From a checkpoint of a small transformer trained on Wikipedia: learned positions, normalized queries and keys.
Each number is 200 + 30 x the weight over its row's rms, rounded and kept within 0 to 999. Layers, rows and columns count from 0. The size before them is the row's rms in percent of the matrix's.

# layer 6 MLP gate, 768x192, rms 0.0688, rows 687-715, columns 48-95
102,169,224,243,234,216,182,219,205,174,224,169,247,145,230,160,216,221,203,197,231,209,172,230,226,225,194,177,206,235,215,257,309,193,209,163,173,268,217,192,200,216,218,225,189,189,174,236,186
094,188,154,191,200,191,236,200,293,186,149,204,182,198,170,199,157,171,205,202,226,186,203,180,178,121,143,215,206,217,209,189,199,182,185,219,240,206,247,205,181,214,233,184,223,182,181,204,203
122,216,171,242,210,126,184,203,173,226,270,176,185,165,196,210,208,265,158,226,216,235,167,244,184,210,183,213,293,258,198,217,212,167,160,149,197,229,261,230,234,228,240,244,151,183,124,240,209
100,216,196,218,241,186,206,146,210,159,174,212,204,178,183,162,157,219,206,194,195,223,241,196,198,184,203,192,160,200,151,234,231,188,160,170,221,190,206,240,205,188,246,185,216,223,181,193,189
100,193,217,168,194,176,211,160,197,220,243,191,217,222,222,188,256,218,212,190,205,236,235,196,270,216,234,169,234,269,188,220,194,173,245,171,181,258,262,223,202,264,190,159,219,212,210,219,221
082,178,174,195,180,145,209,209,267,203,160,220,169,226,197,186,250,200,214,190,181,214,221,174,212,191,206,211,224,238,172,219,221,195,227,246,240,121,242,192,195,212,235,259,226,198,242,207,279
084,180,220,206,215,222,200,188,210,193,168,209,174,193,193,196,256,163,214,218,201,167,162,190,218,168,181,220,216,226,182,210,147,200,203,152,210,152,180,235,200,198,228,169,185,213,262,197,211
097,170,119,163,193,186,244,246,202,183,185,250,189,181,185,157,193,230,200,181,253,206,202,216,220,207,171,155,210,220,183,130,275,257,207,171,207,210,222,235,193,223,163,172,201,195,238,183,208
082,238,208,247,198,242,228,214,155,174,174,219,213,202,229,228,232,207,215,190,213,196,226,205,223,268,208,205,194,175,226,205,159,205,194,192,200,219,190,176,226,189,213,108,164,190,157,189,165
093,201,201,143,183,161,198,242,200,202,203,187,219,188,183,163,213,222,196,190,177,159,264,186,194,194,218,224,150,198,221,242,194,262,214,162,230,154,159,198,268,180,156,225,218,171,197,202,203
100,230,219,244,153,175,227,199,211,211,121,261,186,185,216,204,160,192,206,172,171,186,233,188,155,175,212,209,148,265,230,189,128,149,175,196,215,226,198,220,206,203,218,220,223,188,196,147,162
104,197,204,254,185,219,160,209,213,193,163,259,170,123,207,149,270,216,223,170,223,203,201,189,204,215,240,194,215,221,239,225,270,141,228,184,214,214,203,165,212,213,150,208,194,202,260,225,195
097,186,205,203,195,210,198,222,176,174,282,195,215,201,187,193,254,232,223,206,203,231,224,193,214,164,208,236,259,150,216,220,181,189,138,175,167,217,240,209,175,181,156,199,160,196,227,272,221
113,214,199,199,215,208,250,185,141,197,226,184,231,182,197,171,195,250,212,177,155,232,191,219,219,197,211,218,238,189,202,215,212,165,200,174,171,225,302,264,152,227,190,206,182,201,216,208,200
101,194,217,264,180,193,216,131,192,222,228,227,158,165,166,180,208,217,142,206,186,203,199,187,184,180,259,151,245,248,229,170,194,225,163,240,194,225,230,180,198,221,213,181,220,241,189,238,219
103,220,223,211,193,211,244,223,205,233,175,177,227,218,182,121,234,216,192,219,199,192,183,254,198,223,166,213,224,185,207,230,251,162,275,168,221,192,223,246,241,164,156,293,184,181,169,215,196
106,186,211,228,139,186,227,201,240,227,176,170,206,206,196,212,166,179,158,177,177,146,226,262,184,210,212,196,174,163,179,195,212,177,179,211,229,191,161,219,229,217,197,237,190,184,211,246,180
109,173,175,183,200,239,191,196,200,198,259,135,230,235,187,258,222,186,146,166,249,161,196,257,195,204,204,226,229,166,229,200,244,210,167,175,156,217,207,199,179,214,133,159,220,227,198,240,235
094,200,241,220,230,249,159,216,241,168,284,220,226,209,230,194,186,142,153,209,198,164,182,207,198,222,231,220,207,157,238,246,149,226,253,163,226,191,180,197,208,188,184,199,165,177,231,215,199
098,207,144,233,220,186,198,181,172,154,248,199,231,225,211,211,190,166,209,196,199,226,243,229,242,222,274,210,167,195,215,202,271,181,188,213,204,188,218,181,215,218,189,199,241,177,273,226,188
099,217,173,220,150,183,244,274,222,168,216,205,181,199,171,198,188,222,221,151,222,252,207,176,168,173,178,236,207,157,259,182,232,182,221,182,200,183,222,185,175,220,169,170,203,175,170,194,195
090,218,268,186,236,213,218,229,205,186,258,271,183,179,168,159,200,232,234,150,199,196,226,198,199,198,184,165,224,242,189,280,195,184,210,252,186,187,227,192,196,165,202,187,243,202,233,217,189
101,207,250,212,210,179,154,208,216,187,223,197,247,139,175,179,175,192,166,174,215,191,223,140,189,192,191,202,211,186,180,184,195,229,246,151,171,194,175,169,214,211,173,196,152,189,254,172,176
089,207,186,230,248,202,210,256,238,219,223,218,196,200,211,168,199,306,232,162,173,219,201,219,167,246,215,198,240,218,228,143,188,236,193,155,202,210,233,229,211,136,120,198,177,228,201,196,247
091,181,206,281,132,160,176,171,201,213,201,174,216,214,202,154,195,222,185,209,195,204,180,194,166,195,226,185,185,182,210,164,238,138,175,173,168,170,211,191,220,209,197,218,191,180,208,203,202
099,237,158,239,237,199,199,208,218,183,160,185,193,229,224,207,223,226,203,195,199,209,214,231,219,253,150,187,163,222,228,186,252,222,166,230,238,200,220,196,241,220,176,167,203,227,117,163,237
101,213,198,187,204,169,181,192,223,188,163,240,225,201,189,157,152,215,191,201,279,207,195,199,222,222,158,202,230,184,207,217,232,137,235,170,193,181,251,217,220,162,148,230,182,199,193,200,192
096,181,217,185,242,155,190,218,243,171,203,194,190,171,244,218,258,169,235,218,200,226,241,207,208,218,237,193,167,168,145,165,245,188,176,152,206,137,194,204,159,134,245,253,212,214,209,195,195
105,237,152,188,206,240,203,164,163,222,194,174,166,234,179,218,160,242,195,165,201,225,203,213,179,168,232,202,181,173,158,180,234,228,219,245,210,165,160,201,218,211,184,242,251,202,190,173,250